config.toml
d_model = 224
n_head = 4
vocab_size = 4096
attn_scale = 0.125
bias = "none"
beta2 = 0.95
Each number is 128 + 24 x the weight over its row's rms, rounded and kept within 0 to 255. Layers, rows and columns count from 0. Numbers have three digits each. The size before them is the row's rms in percent of the matrix's.

# layer 8 MLP gate, 896x224, rms 0.0716, rows 628-648, columns 0-223
100:120114122127157110123093098094124130131116128116159106127124074101125155089135076147150129165102125137154102134148113170130078168090111108129123112098130103153148071145083127119164159117172159130107108131113126151127128110114110103086182149077114125112113177074110092097103136138148131122118103108137126178178146155114116125153097161135139111165117157137168123159122129121080123117127142097103117148106161157143146146113129097128114137151101121126101121162112123061119134148142143106150164130106091109156097090126157118096141129120145119136149119152142118132160092164152099144122157108165117099129125135143113118147126156111116089163131081091129135158118141146132127150104
098:116106129162113134129112084127175140186088159165109119142139098136136113078163139134158129091115122121096118115136128180118159089096100135121099084143106148139091113149115094118107180133146136154124149107102125148104138115114132098123118115143104114141125114082120118142118094132133129150116136115127137139133087145151140149123132143141119096136127108150184138160138125130122136168106074159135151125108166124113106121138118152102096138143116142135175146100156143112143136133141087140094101095118105154083104118188107097124168165100120139131153146130162141145159134142099155138126128078104153111101181139126139074128118170155088148166174120144086154147172134135124094147122
106:100120117157112148107150135113153147152132167123128143158192107159127084139107114119124079165147117152125106094144131115139131151111127162114143109145120123092128149205113128122162159118162155155078123126131119113138119080104107101105101109074156117128071141178085121104097080112141133127121105109110108095148105120156120109121100134116137105113158122110102153101094121121125150133127129135113125142109173081144131112102133117090133150149121135118127143109134085159113148103080131094134146135094163142143115151128122126125138086104157140110131179105131159117150083125098162133081108163132143092120139142133140107078105101144158152143125136142166132146137141121101090186135
099:145118130110110144166132158108147160098166158182122142113146109130146115131147097117107078110126183131093150124138084160142119120104143109128074177159161127134163103098140144110135165116129134145096091133146121099151139125164086135166132147123174079120140152119152125129120122159056121161105124063127148154124115109139133144166114108129130074141114145131138107146116130115079145133154119162126134096141128103090114138098127158080131147098125174108152118146185120137188119132143090102158118144142132131147095077131147115143167102127155158119123138156127134173097129135130127132145114099129150110141168134112155139140101129122141122094125090104140104122136151148140134123153
099:095121094152140127152110135130095134107141145132150103117134105176127126092132111148164115101151125125153138161123093144155130071098103116137088177097169125147111144154168136080148143160102144126133168142124113131117125112169096128152146131130097144149126137100153102125123093156097101189113143132134121111135076140105083189173186132121101114110136126098135171126110112122143137137080145124158126157131147128117106181133103103110161112129108103129159102101151171162122143122142117105152107111184091143119121132133113122105142105094097129116124136134115138152151140091142120137121190104138163104142189150136136144126108104118125129150107156174088140131107116123141162121144
103:111093097125124148159143105130141167145109121108177087117072128139095120208110147161126084128084129134121153129117137151164126091139123120150148132123148138105114168132092122172110135102115083118131083127137109117132127139121161116143148148140155174144141165145133157108116149125119117144130176131104139117118107093148146138192084132099190117142177128138147122104121140153161124147141101118072122173138155130129124163138136160134102126132146162112130086141130110075176103142117098107115135135146128140167131066106149147122155154117089124126106108172160147121138143141122111143158140128082123120121131129117127125143140145160142145138123155097122126174149155076131127124119
098:105146082174146119112100122158127109141125149121103102132170147154133166143110154132086071117114135120099133160159152138094157138126103154139128125143152078161107146115096133122095144132134170138155100158134156156101165112132112106149072130110145137094106091117126142067132116133122146118147095124133134143154171123159088133169153135066137129124118133191158147087140129156144148147087152146106123135095165124099117104103114100133154135128155095126124154084131097153150106143127136119135091155121119133088106165114147149128145100128103159134160121173122079113155102113117088162135163129143125122107090094126123098143102138098115138179093095118128144120135118144119117125111
102:137107145128129161129153132146143121106130137147131145163163150144144141153094139136089122121104132167109095137087072080148081153131140103123115134138115129159111170127107124108165127097127154163108154168128127094123110123122146098121128088132113124097106159181088111107131110093134084154089132147137110124103098139145133133131163120092070166173103145128130126112115115130089165089096137123135123150113140140127096155099131159144103154075146100162117079124124130156169109122120072113122137087110141112150154095099094132120126120094155136104130095171128114090155125134125136152092128134135105102106130134092191101150069132126127130128150130140136146155121105151125166164125
105:131111128181123144146109157096115154138127107134200152143143142137091129081154164127166117131155129143139124085118100118172109124143146090126122121102125130114128136138110119138131119109143136148134151108122133132113112106137171080102091114120107133114147170130161090135099131127134154157090110183096099137183120122141139150169100150098139128133146158121122095167084118153154113178133123138074174169129130111120160146130121138101138112151141163115155136162129113141157111158111133108099150122098128143164140078103108132103158104121105121165141178122168143134110137156168108133169111136150172097133116154127144125116110152104110093133134123107166132154161077146093140144085
104:102094095125120108111122137109097131173145146114099183084142137154130133096120113143100138154129124101130095139118103103136094143139136144140112145108127130157115170142113173160137123160148117115115122116180112091150139114188129117116080147102116097123079089093119142138137150110146083171133139149095117111149173162160114142155139130140134129135154157137192107128133134188101183148122141116110123126081114162135094168133122143093120211163125134137158115149137076113126132144100109113114125128092143110138134145103159121137106109115101129142140195116157142144098121111172124121123137130105131121094126114102146140099170128122071121113137130130129131167139124123131136148135
105:140097060162108165122104135131146138127182149147157155159135109111148114133076128109133108127129107167113108122114135182144159101127079119095155106109116194112088147119139153109111151142133114121125133142120172115129155117172101143133130089126171111117145152139162149138152135134170102127110133099119156136156130148142135130156130130103099148143125147155110131126107131098134130156129158112157160128143100169154142152152132099144142128155164131115137152129130103132119128143149148039125166171125102068088120138135073117127096125122151114145128150139135179108103134089170141145113116093104102118149142081129150087126115120167123137087123141160126124129137140160123121169149
107:158138079126131111141121132162112107127149167102138138116086166108121141131108183145149111085125125138103112146104139105162114134174136103146130138100122123106134167139119129090109125142140168126100149172120176141114134145113155126160061103113104088130122065126132091146134104096138110126077135093139142112124098138122110144133165129143138138114125134154093145086131157113153119115136134110089106118094133119137202112163122145127111108116111133108063139111181109113151092124115125112111119089136125138152122132160137126139114152130138160151104145110147122085117126144109049162116156096112107117124161115113097119115135108153091115109094119165096113150119124164126175160109
100:116130115145143158120117121136114133154096099175102096119135147141094141118110147155184093169134124180117130129123149126126154125135135094137119088128115092189113114150108117138118108096169125150095128093081152102121124130114090108122146129114120131140106121128100119112139127115133088122125082127192117148108094088120141120089156131118129100120107134114083150076174122135151080130137157129174088118111141118118143117123138117092173133136152147119138127105167145147120115103122111117131150128094150151133077135085155173169091131110140186128147132096143127155123154119153076142179119137115081111115087153142108088130144137139124100138129137162130080156129137145159123135165
102:188109092115118116135101150117160133107189108116140147118137142101088117144099155150127168109153132180085152135111140165105166169164148092120112116130118123129121136100112146120178163122166141132123152162170129135126108095140196105122105135127150149138121154141118134134132136142141113138134148134128125110148120135109110077134142138132140111171173183114127170126071140128145157119125129115130169100101082101166128113126123095064145156108107141097159135118143114156114107133071140118127138143125108111123104130188129165119132147129119150101149140143124106133123095119168132133131154116168182115126133145149152144107141085143127146136124132131145174164122121164144152169164
106:150118096152130135172142103135140142109123148158115086112107071146115092144106156114143134115193124133105157117148148130136126137153143121116088118116122156133088159124139161169164130169143081157117155176126163122129133125127121141118152138170119094103127112145092108125139158108147111154119135087109106114133112133128122098150144100141110141135152148129161128115121131112124103157081164161116139119090143145120125097134118133133175150118146091204147083163158099146135135133113141096128123183104119148133143136141143108154093082128114121104125120160140144150147143067150093148134140121123127104153133130140149099096193066152125132101129138161111132170116096149126114175099
100:118111112121156144105108134129133139143148181151162141139113123118135122155095145160124131151139187145157144138096143128160129136102096159114111120136092143125125117128138140131150156119146167174165151111159128179148127125131121102147106125116115140101174125131133112125096096101124153094132107129107122101135095135168124147149132104121129112161140108151134144108137133100128159124114103123130125171073139164097098132081148106144142108126177136181109135151131085155151111173134114129185111089121136152140085100160108161128101153118141138096142131129143145142163106101142135114140153114153128091126150132064140098089087115139109155099098100159083158137161151083094119200128
104:118110148121118105120130124159160153133109128159166178116105128128103142135124116108123115100128107141069114120117130180130162100126135137152061153125106192120136147150111112136172112224160100124101147151166132106140141158157132157174153123119151146114160151128133107114112098152076088139124101134143102100145149149118109099170151114141156145140159162143149141129094144111105141114130114162142073125129079126131140151095125133111101146137122149124127125156141140116149078090142136130095092144100112140105129145140107132089112098173115104143149140117154116132111097111131124157111101115138093099129113098189109086146110126153136151136128136144163146151118097152096129138115
101:170117139158149103149144168154150124112135153094096099136137135150088136108097119132127107119116112121183135154092137111125121096178086098110117148127119161084156126095112130126154104142118084100087153125149138120074123101103120154110153147110097109156103128149135073153143141093110125105122127086147114071141096118099129116131112106154123117139123122098091150109161135120158114127103114131127104105112112085132118075138151122165108126099142144167158095150169102120137149110166100102145116128139120175181132111155149159148124131116100125054139135126124154111137112088155120163081140111126101107111103133100142120118134144150148101118087120158122113090096150139144133147162
104:125134131148142116126102147141127090135098125152073125130142154139149170165140135143093109109148157079099090099123127116140096145142112140157108124126107134153110154111111163140131123134117139193129133092103095125143125099123133095133135087116178114170112112184147115140114095127127108146128114162105133108150161147150133108128165096171171160137169131144173116143153061110101155124127109107113157089114137139115123116137109209104152115143080148109160124100139103108140141142143149101129094134142160129114102120119134113105154097126143149103158129119144155143101123125129127118136135123112121090141100127152154155126180129113085122212147162126172110152093139137122138109116
100:125107132148130165096100137141129091106131081120111115116123136148085122167094119129110134116153167118139113099114135134129110169110132125111136115128115144127115104122125182131152117154156115175111099141158135145157075110163140181102099112079143163126125088122067134129158142111116178105168111140114087108098119113146131056119164132112130167152102127105115125110104081138136192138074108113128099089120100125132107131116149163139128113112112112136119090119127122128128140145142111121145137101157128175134150150106112139127133154134168163098144166114134144120113128121138105151078106125121133120153154167094116132142090071132100111133103110153134137191111094134159140151119
095:102100106134142108124105149136124193125141150127137110125093122114122112143114127107134072122119144149073143121150086139132139134135169142114093125155132131136144090113105125119139090116166130129090165178114084105145119159165140132141136084130132110083126110165105139115076135155109099121109131136122092133172123165125169120143119094136135170154102158104133097116067161125117159115092100149104149105090092120140159145152132097106153148146110163133090126159130182131136134105126129106102089163103121193149131138137107112162131108141146169122121131110118126143097131121123123163112140116113093115119097129119103169114140098154111135105117192118102096139115092114177127153124
# layer 8 MLP up, 896x224, rms 0.0693, rows 628-648, columns 0-223
100:117137103130108135113127160124117153143184114112147151119144122183132160163156139124112081088133104077146120111109147127137121118124161099116118101135098126135134088135108119100119128118120113133094078174120120113100120112165118087122153122101102150124148158097082080122126114167125195144143126139170134171147141109126164149136127070145143144147106179144121138136109105103092121125121114081108098112110123128124155136099131150150111151128124145119127123186130095109119084157129123144130112115178115143125169095103148141098119119149118139106117144151160155093137107139093073160117116129113120128058125163094101151131086136149151131122078097125130158144095149119112149142133
094:127141109094072117105129158095121115146150083134130154079124121158078123122096141126115141102100108121121105153118147139103122164138163173143129129111125115177169118117139168133119121142162138110139142095152199130164108104135100147131078122109157148151081136138146136161123067111104105112105141151114144137117166117114151118125107119125129154103124148108106127139150132131140135168128116183161125104119052144162095097140120138150130096138096117160118115153100126125122138106109126102118119148142111120189121155121126159121090141114149119131139102134106123158090124088094181128119149146126050154124100141188159118138158127098135131142122125125152147137110121110141146138100
105:106121128173116161103150126109115112135098114103123140053164117131158130163147080133166117111146122117118178118134127101146152119121139108117134136129135127093100118107121104096118120127091106097148154122135133127159082111135147126170097094120121143159108100154105119090145126151087160133132199142143158119126134166096145162138130115173100113108124097138122104117163132107131111124095117143121134140113163084114144141122096102126129152104143143148186117155140129113131081121089116153086093142140099167141147073118168162153146119171140078125122129113106128096124126147128081101091121106114117135124103161116114138146142110106152154110097102121190117140079106109135107099115
099:155115107142122115110161148142106137106182087127135093172131111130106139136087122093158172157113125117152139096124155148114136160099140140148166098155116105157156112126130169164124092130142094128094130172116077150127118109131096117143176174064151185126121141119128128128127139114121127138120114112157157107103103094087145142143109186121119124153168169097131126106121108176156105105134126125154136150108144068140115121132127143126112118154154134111130153102158163087164133104110100084140154108148120155173139121137101140087133093154127131139145139107120083152128139133153144144117122149149165123135162115145156162107144110162130113104136118094178157135153113131117126094152
095:127127103132110080125166139098136088103141083094183145154106138103120121127089095092130164144134104129076098105103157142141138131132112140128124064122123148119108170139121111119161159161105095093148121147117134116128094137134130156132150175146134105128134117134120097148146165116142108087162167152135180076131180103128153106118110135130153108131131152101146118124080125103188101136132116111125140122106087127132131066143125166131176094130136164099099125149103130091127129092084108105151108137112160133146104127129145126171123143115155135172158120133126105154120115140134136149141092120091126128091139116091138138144133190150119104130155159155123146110127108093128148120111
098:153154099159145160103118067090120119122140108123133103163107118197144107131100168110110096106080137120145141163122149128139101108128175109129151178160118128151088102120124176095090144097151114149144133136119159149145101172116143139135122114146124148141132120144121122152117135149123142165127154136148152128137130156114122131109135153123142128105127155118110130137128124079157172132177118162146152117132097131136125136146150182082131133112114147102144124116148132102155118105141124164106102129122140151155124165167094098141138117127116129094154070080144082130130140111097134137128103144132121147133124185160183181115093162104136102101087124168144159135154120084143163108131
102:140137119131128139113128101102201185106135088119102168131119158105122108124114127117104141115133165114132163173151099126147111119182098118137115151098141110113108111106088138118104139109102126114128141133165109151139143133177134137119132115170152135164143101132140162125138133168152115151111146117102106127151102151143117145119102129187137130128133092159126140146117125128094107119170118091108111048125140108145117165124164136089168153116111145145125179127098139183137117143164104131143154160160153131160115093162095130178107103143123116114106135148138130119167105122124135064117147147189132115143112144115088118185146155096140108115127136148110156104135157121141154130121
103:150153109108101106130150120145107097140110152141135113139100124111110112143131145092116174106136134154129130126155174177133118138141144110153119106125109103085111116104134139148134063110146126116133134113179152123148156151164099124135117115120129119127126081143121169146131120133094141073150109107137161151144155149080115076131107137139073126122131127113120108128148136140109081153119085131147102154144147137128138093204144089089127095169130147156150151141115176095114126165133132115137163118161101146124152106164143110175141154153101133100132150140145111148100107090126132088131143119119143137143172088171081089160116068152105112133150148124152137128141166129135114134157
103:103130163094155178111134125097084128128129160103147161136159105117163128114127124131128105151156085112135098126103122136103081140159159138112154148146159153112133075151151141123137111110137161112157140134141121172072115160136157098089121136098127151127108139109112075104114114142158139075159128163171165141125138117105121128117130121150157148126124107129127133169143135160134128151112166126134140174139182203093125137090113140108159140136110132108102142091115153123137117163158153146123148137120096139118072107131123140125103095148144115121144138131123115120185175106117077110153110087126130146100136124167153150149154116112111186163151112135124114096131118169146120113129
103:116141133108171136106152117155106128094151150092130139142134113145143114136119151109140132117112190152107138101101081150108065151152169129110099138088155128121121148185136114147124100105111141173139127129146197120116075124071094105078093134126095108116112115127131145091120114127139161165121104117143152159121119144140083115080172111111117091109149138109098126128140128116135133101131114118126093137126106143136106124171125133156128090133115101084126116122122163157107116187125089149125142161149117167156130146108135160155101163119130147148117131177123123126112155149123106132097103119122117148148112108109106129087112110124105083098094170154103133144150100128155088118160
104:103111118104083084103091061150120141120152070142181111147142146123114094122086109135106127133133088108150138120121156152155157118149132100097115140133095144150125143106127097135105118115118177132140112127156125135110108176119120123121153184136130121151120153137128121182095136117136179088143139140164130162152117122100135104112102147110152130130145141179094131109161102108129144131129154138084150129167153140149163153160117141133146136107142135128113158106131153167120152168117139089170126135139112141135117168107076104124129121136122103122117149101139163098122175090138113154127090116117116138177101122142075108168098126133211134147123107131106125138151148125123128153151
104:131138134147114127122137145153169138152165109135128125136115165102134128101134155159162119078162126118147151138132094145096094107120102102147146115126131083119102107171103105092109143110138154127122127141106177083168140084149136144144130131068121125166143105115124124106112105147114149134075121130116085118110051066148107151140130147092122096163119135123141151133097105091129137119104144116070068142084105153149147137118144163147098117115100104136139147121158115111145078121136144152145117144132124111117076132154094152091140137122161127074091149115139145165127091115110152174131108158186147125114126140137120147132118136144147125130131092137105122112132131154095133110102
100:136118146095099157139132119149114108170096129070124162159175137140130115137156136074137136076103161104111131095139162133123131140085145157110133159146154161073128121104089104170132122126138116093096144119150111120165118124170116136147093098108152089118124102149136100145094134137176131132107122103094169101135163131151156158154127139124119147159153155086118111147128133137129117103133107160076148114125158115117113124099135170162091157105128129093111136141098116135118115143111115132126142102092133139078180145123134143118111150091144097127107157117123128106136081158161113154103076135155167129167149113116091164158120161126168132117109119111140127075126104124125116138138
096:079146127133121125132193150146155145123148119145140127158136105169152103073112092139103121121161114127151122106146137077125154101116097133120058121138113120109156125149126153121126103110101126085120104158098143156086133125103113096116136154134124132140124152148149153145115122110149144100132134172087077119163143112154158100133142096139159101125107140131077121137141103100171100099165092103173130138109100147166184120108141096148118125118101170111098073113124104147102116115117131102138121143155091105165131116110142155152115100159141130057130148127106144158123141153129127116122125150104125120146080120143114150093115091120152135169145127155104118117149144115073113148138
103:108154129094125110119112128083131146164146110139128165111155193135150131138137110113123120145169158108130166132155092174126155111119101139125107140208135123121140132153123157099097128129143092100107099118117083161160165096115115152102156140128101154135123106134128091086074136176148132138146124176153110137096106106144072143118125144133143136167092153150134165138172123125120151087173143122099100121138179138145138129119145106124106124133104122090142109140128108103138139122162162089103103111136163087141107126123160121092144106132144139130157117123130170160124162131106147147143137109120116126111135108135134132134104140059127140155148124079110105110064119113145102131126
104:141124098132105161155124172151107131154096087112148082159110132148127098130123133095106109107086125114097115059143110126132096159143118107131095162115144125121110124086120082151111142103140105090111132118103132101164101116074120094136123105126161147164106169156076161116127113117128115146094097129122109123116132101141134075123107114126126164089117101121131102090169163161121125109074162133121146098111149107123159118119145114127105079171087105070126111147129118106156156100135155153076124141135145140133155123104130179145160088170132137110119150117125130108125153148129096129099112140124130126121094131156158098117093140122115148142144127105133130174142083114139153133119
098:146142149099123081126089104136150139122114054126113134089140145121114066108124133096116112136155104154134119166120109114124146170094163090124128117141139137097110107181132100117142121113145149142137090103115107065143115122151144158143126171105149164129144134136102112163104162140106116130119135071130137134094154125130081145119147170125146094177141155174152112073118091138137149155132121162161111127121155120113121121129136154092094169167128107130168158148102132109146102115144125118128089106092079151151090126076117138125136135109143114132087136130111115058164148122137127167134134124132155104121138122123119112080144148098127120131146110132125111105127170137144145147152
099:083133120160153129109168138124112116119122121152118146107133096119132124141129062156133145114123090125132187157129084082132151142098132132132121140161134131179142180151144107170153141145117161169142133140118110070165139122110115144153143125125080154105117121082117130175158158161093134141118084112113146118168157135114145097127141103221156162129131143136116159124122130183184140145176106164155105137115101135121128146123123127125101183132081137126176130130112117158131116124085140106119155125118126136153121147153149116160127153136145096147151142131086106156112123131147135137148120147126145131143180138129115170148129130119127122101144167158141144121137134098135141135101
104:075151114123145131152117134145140114111133095147115181168133121174118143131118110109087090166140126135117117124155120089120189141156172131137137139139141143106091147154102179154120146153117126100159143088109100072091083109111117098103117123123152109113088139126109133126097132195113110100140150136165106107116160118109115139160160148137140118091136087074124149092112149082117107130145141134133126091128089122125128128163082100130140127104139155124111153110126108157103149111093105105113136124124089132142131132132112128181123129112090129049124103145134101108111131104117132111169158101091119111114104132122153114133145103122135199128107117133163096123132147128143104127144
102:118126154126101137148139103121157110117107060146115126144117134162134066137151132129125116093131101115115118139122146139151117137145175086106100171126089171121076117138112117137127143128099138107113170130125147146106136108134116118122091158119140110143107127127139070069123088087116063151109137186096142111150112088098118139149126163127156138147140121157132160123140129140137112155119106167121107126133141112179131139137147131152158107137128127111144106102138142184123117137130134111130116095061098207141135073146105120160131125142149122116125145119132105101085116123132121137122098129118079112126127116140136085150135085138095144159164153147090111102099120134123181122139
101:141109136140168120127112099116076145137129177098154139135148164134118131121132166112113106166110141123167126156147136111099100137126123116116083132126136161132114105138113134118133110116156123144143099138130094167123119105130117111087152117118112111104151157089165158131134130114131098093125141110105101122089078133144157096107102093124165145114086088111160138162085081105118147149121119105145111179156118088085128134117132163122169132150103184163119123115156102121091152122120164135110163185123159139155131142147130115120131142110148143108145131135117129135080151170094180158078117144094154138114160139110121160128137135136177101109129115126083119102150106099072141148106
# layer 8 MLP down (transposed), 896x224, rms 0.0676, rows 628-648, columns 0-223
102:078142128141133140122134160079183148123144159121060129123122175105119128094164132174155128181109127160125164157144118134132131110128110130114147132144165165161120133136100168150115120125129113073131117084162138125138088142142117114099093140132112147175110135142080114134101157100153087132121122160141143135133141139142163104134097158110149140132134101087132151145101147154120116139136155135136141160137082166134121125139091137109106122111099116148139156092157162110127145115128147116105155163111154112113120157117109136182125162123128156102142137101120122162081116152131176164150158173156111157142149096168138099098164149132127127122149177127087092133127128117130152099102
099:115157164147151121146082162146166144110104114119140117145153094116195103135157098130127130160149166160103102130152125156140098119121079105126117095092067158115161141143145140168128127098142140129169136175105106097101121155097120124112139114157164111108164114113109129131154189137125128138133124119155165099164131129163112088123132119132133099118131164117146134116126128128125147114094128127129122104118148111097125130093119099094149147132161160108123138139156091137144134119121108126126102079131107163086103120106173133114140127120066131089155142119165150116169099109139108134127149101160145126124181131174130114127102132171078152132093151191128141095141119147145103129139
109:124126158119132125101130098128157121138122174125116172147096098107129092142144152132117111163110128109137167138100113121117111091135118140113122116133112118138142139171102104182133158143126079132141093149069107117140145077150134098107133095090156123111149117123163122150114120076155126118075100125093143121107175112109137146128088065115123091111111135143128127120138125125155151115148162132100113117130114124120092105089121098128115136086151131129184120102102110124148105134094156126127126146129088114129149165113095146102155110140140098161158129106105138131120121125113144159113157151097166124157212119146126112134094104112128193153132148145132170130104149094089130175153
101:081153158098122090088106120121091083099120138147152127138134097104111134149104179141136143159099144141129153130136108125151079132114119142135121098120122130132161158162135169111111152121132139118094122107096180132167096133078115169152116084123108112082152150128153107121148124121125135131109122147126121136154099143185084136133091143133117123135079150118109162117062129120141175127139105133141152144165104131127127128128125101124134111148113119134101126135127096152040153105122069138127106116134133147126125160164168116118111100144092103157136081084158143099097118141093110123117124079124093168111136105093130118115107109129116162110132136132161100151116115117171132134126
096:130046119104150135135097108132135145136107137130120136150156131139104120149126124141154128140173099085167118142142131148115115125126128084145118138105079118143128155122125101114191122118116099124121109122129136083115157098135147108172137130157144094163136121129118081157139093128085094135104121106118108168114137138115123192151132188154156072103127109073103141144141119113139106127110141154135127110135137114152107179143122125150118161187130156139134112133115142148115116133140101139094088078151118167109123110176137130116144127117137138122124142113138109100162112087111119091086145107124126102143183135127096109107117192142109113178131072121123140127123104157120116162140
100:117122155133096112130181112112141126100157143116087112175148113128129133095135108098154167155156092136107139129158143141122134163155101123110161109132187117134158120119088162137110146123146152115096129146094145149129134092148162121140116115120140084129107129117167117080117151121118169106138095113142142152137121151108194144076109146120151070078141132086126117134118122157151133119152137158127128108144140104122119102142115115139125115112083160163130147160143094093126148134107152116174134155114095077158145144123118152132082129081119139139147133153132131136125119149168137135116119149084183129126134166110071086185163134119120109146110103093124096108143136162130116100115
099:141138097147111145156118094097143157116105114145103112138142123133119155096136141095118080106155108138142164121137120110144098090139125118092108125103116103166111100115168149128126178146151127109110119102126168165136100116122149132180126096099129125127116158162099143122119088123138120134177095135150180148090141116087152147061091182119147108098121163113117124106139127114124161135135156118155112165110127114151114159128128155114137136131133096130146113123112118089136131129167169132126129157133173150127162151142102153134139140108089189077129150141167127167074156150113120145142133137130094150128119122140086120117160101064108119107134144134093177165151100106130143147147
093:156166159118165131114113137086122138114110118125133114122122135134138142130146138119122128135091151167115174137176134150134151140150118111246158125169119116091146130115126152102146109122071139170150124094162168128148118132119116139141130120102089114112114107126137129137097138083179124123103119106138156143125128147122108128222094172084151134151156113110089115144153140138123154103127127078162131154147108135136095137075141127151157130107144119096110095120142131128155112119143124151141119086144134145133082147117147148102093090121126140133154142087125140130167120163121127155100143133133122101109091097107138102133127095129138147102141123164170119146160106112142142128110
103:103132099118116188137108124115146115089095144098126106125118147145156151172181144125130129136118126128181146117199127129111102106131095123112154143104127120184138090118150101127148154108153109189142146129111107142110114162186112127110096131154122151119121178070136115138109142092160108113111087119125120142125121137136117155112100072129092148096087114078153159134122131160107138133109147148122158133138121135173155166119134148145122116145132131124138160130139108104151103103155122124103134114117134129166127135159117081116132115112136107131144126092170160101075122109096161168090119123123110158081121108116081115139148074153122137100143141137125105138133100148171118115117
102:155115208083137104100071131117143069156104098089174108118119140172126096105080108134132138157086113134129116136147136133146136154103101139141144115118137094116171150146183147117091094092141102106163121170149139180118137118143089186129168118086134112123101150122129065136106120139121141136122091163131142170126115083119135126110162156118129122124129092128107141163115152117144143133182091118134145159132144098135115094097120114137151119131149151090110119092158177106130120123118130135099119114133140127113159092137087108140129165143101141126135122138113143136121108114113144128166064131153152121130151155132163127134134106125123149122159127105108138103126124136107097130138
099:120180156119136114122115134137112176088166117149107156116115073141138155138156107132101107116180133152175124112114097113109114123133125134151137102164115097143150093140080099142192108123119137127138121093102130128141107095124101113125117168133161145104157101111137121092102104109117126151129117111149167116117136166159142141147140124139106139161096135097166077132129110143126135134128143145155128085115094165125126147117120106144109103149140167152097143104132111095100149083120167138077116098097122156119177143128124135133154183096188141176133128151111122148134133126127154068104128164150118109139155128137120149166172150084121157124129092107121138112109101095123111119162
107:087096126108107123122110165132127136145156153127145150147141154128095127161120138096127121131105123117079161129130108106121124131148120122176138118114138176086099118115142154111108094136088114091158107077105114130118119167146094151080084119129102137187085111167135122108123157148128138143146127126119096135125131155128164125166136126153151158154078120164110103134139195148098144151142133112172140134146129137088145125112125102125090108136121103098146149096129168142167112107129170156107152098076125094099121152110091132139104122069134104109136097125140131118106144112130140112100097081096130105096151104166115104138111113114114168145138101095118075129131137132112082110143
099:135081148108124165162090122131133147109115142164140086160109107156196128132128152119153180113124064112121145115110109134097083137141130127146138110126147126139092108073132141127148128156131118114150129117097125163157122093148126123096162135090143121125097143120144063161140104114120187141135152124091139135102156142107119156164138148157112132126145121071089133171112099125117111135120124096141161181123130159184145127162117138128092122065110128126091142132109135148157167114131103132128147133119145131133104102154103166162145151156119139158103105157127153097105112122123143174091143135136138163128130085151146149107109143158156109095120144123134178135119109134137135151144
097:127140095120115171122134145091137152122109179135118150105107174145116132126136142129200129123120127107110161160125120170112160130118145163194171110058139118109121119124166101106123123101129115135163098119139137186136122127157122131130111103084154116108140156108107093119108096143123104122123157100118123126108119158128098167121162135190134116126134090124154112132124130111128205138119167133132133130169137102162101139096108132110126127167171132096135133169092126136152139134168140165122149138122152112119119119152095116121107155106107113124150133165176125134135099113129146162126112137146116099151125137119092103133061136093110177096135131124132123153102119071141145127104
103:106095120099157137150104119149140100086138078156154129100119112130125108126108123101143158109153120120155135087120111150117131121142136126194166115084127115144069120132160143162093141150134131102164142151169136102132148117126128147109113134149121117131132121121094166132146063103127085129107147101101152146100152149111112101158153139128102129102139128082138113113135171108131117146111154131125127148124160152120119123177149164140146144132146139157176090119137129139160154076123165085100138132106127100118081174130123105119076123142132093096117148143123161183103119104167134157117133145168145117110115116113147097204145105173144155102135122132133116141091146127111112108114
105:105088130116195136125118124161083099162092123129183108109165151101133119155109094113117134134142135171160154091098125151146142142119082112138128115163133110098123144131126155125148126121149160133154115155086126122108123126172126081095106110142157092141139182083105129105106167107132131144122166101121096117137138133158147110159128161094147103079119137154095139139164148113111156150164106099149129137132162146074112120160138092151134137112130133120087139094166099162131170165130138139103153089114105101075094114150105109116116132139176175105122107124129116116111104129128131105141146139104126152143122123130129106114102114113120131065109167112113108153098148148151111127112
102:095130114148116108123083088153133145101096114124139160144117091118119112145157132130075118116159131190118140106144103134140122136104133119091125112177160133126138143142136140105106135112139140162138161125135118117145140097158173134156080086159159065076111102129124131133131118111125143131085117114163134138138131150125120135149112128116126154125094123143086122084131139169133191113189117131129148109112132173113137064115129099147185137138129110106084127098171088088148150109087115176104148086129133133152120151146134131110121148142118086126159123120151109132113149126169122086144133118144151119147143142137104123127135163124083098102079154144130133082109163149123122126141
102:139127141130068159087134134122147135139155126130147104148135180098177129060117135112083127138127125087108090086149157112140108111149101124159121144124117121116122110105140114120109148111122151117100095133132163152076099127136123142079141109086164180111127093154160172130132098141164184113132164121139130139089145136126106143113106098124131130114088127112143136116144103203153111133115102088161134140110113111127136099074092117120113104108117085132125155132157140049150110098162144131096125137122132134064120119113151102117116105148147141094111155121144121127128138117094107172190137120141125106136095125134107117126129141138120127115146111108105129149143134114113116166128
103:122164139131150149095122178117153146160134129139081122135103096174141160166157135141144125076122152130072139109145118111098120139124145173124136148144075161114144100122132129123129128176090157128146094141122127126165098119166150116151092136083102098095144100104122166118135140179112153193059148151114120112110182175133107109144148137140163117170119112112091108134155120108127152133149114106141132143110143075126104157114158087123146151097139144140139134113137110130143101139133101129145156144136131127115138190119111146086122140130160080150124132163125116114133147114146103130134114175147131119121092129124112122170129133109129098124164129129126084159119150143137130081102
102:108150130100113104118106124097120146164133159123110131121166134143149176133104099117137121145165169120166153114124079140113099165108125139181141110114105099146117112129088152168167116134138136145130130124125128182138130179112123129099128090127113122146136152110077128171128130172114149141149081097150068137144127153130184157117155152140126141121139116144151142141141149144115122117138101149132140119138181105111117127109106133073063119153149174136142161140092074189182113140124118075118138108114136111125173133112128149125083149162128120123103125130151138128164103127119134112124120176114139123144139098099088139089148163079137134116142135132159125136112115124150098133119
103:110160109114122148126123156113152108138205105168163106149102158109093131150118117137131098130141116122143071131103119129096150146088160143153132130148097089095123170154104125129111115062131148142154142100142121105135131125094146076129120138124109187158112120107119129140138098125118151137097128144134124116158202106111091129146162106115102141156113143166129140142100161141117103160127158144138131126132132174142157133147140146092105126138122161146153145121084143161109177169094131130125130116106116133114140116108124138109105126140087096117151109124127136118088170136115136115147096118168077110126157099191141122113107129081125149152132110176131137126114153178110120132093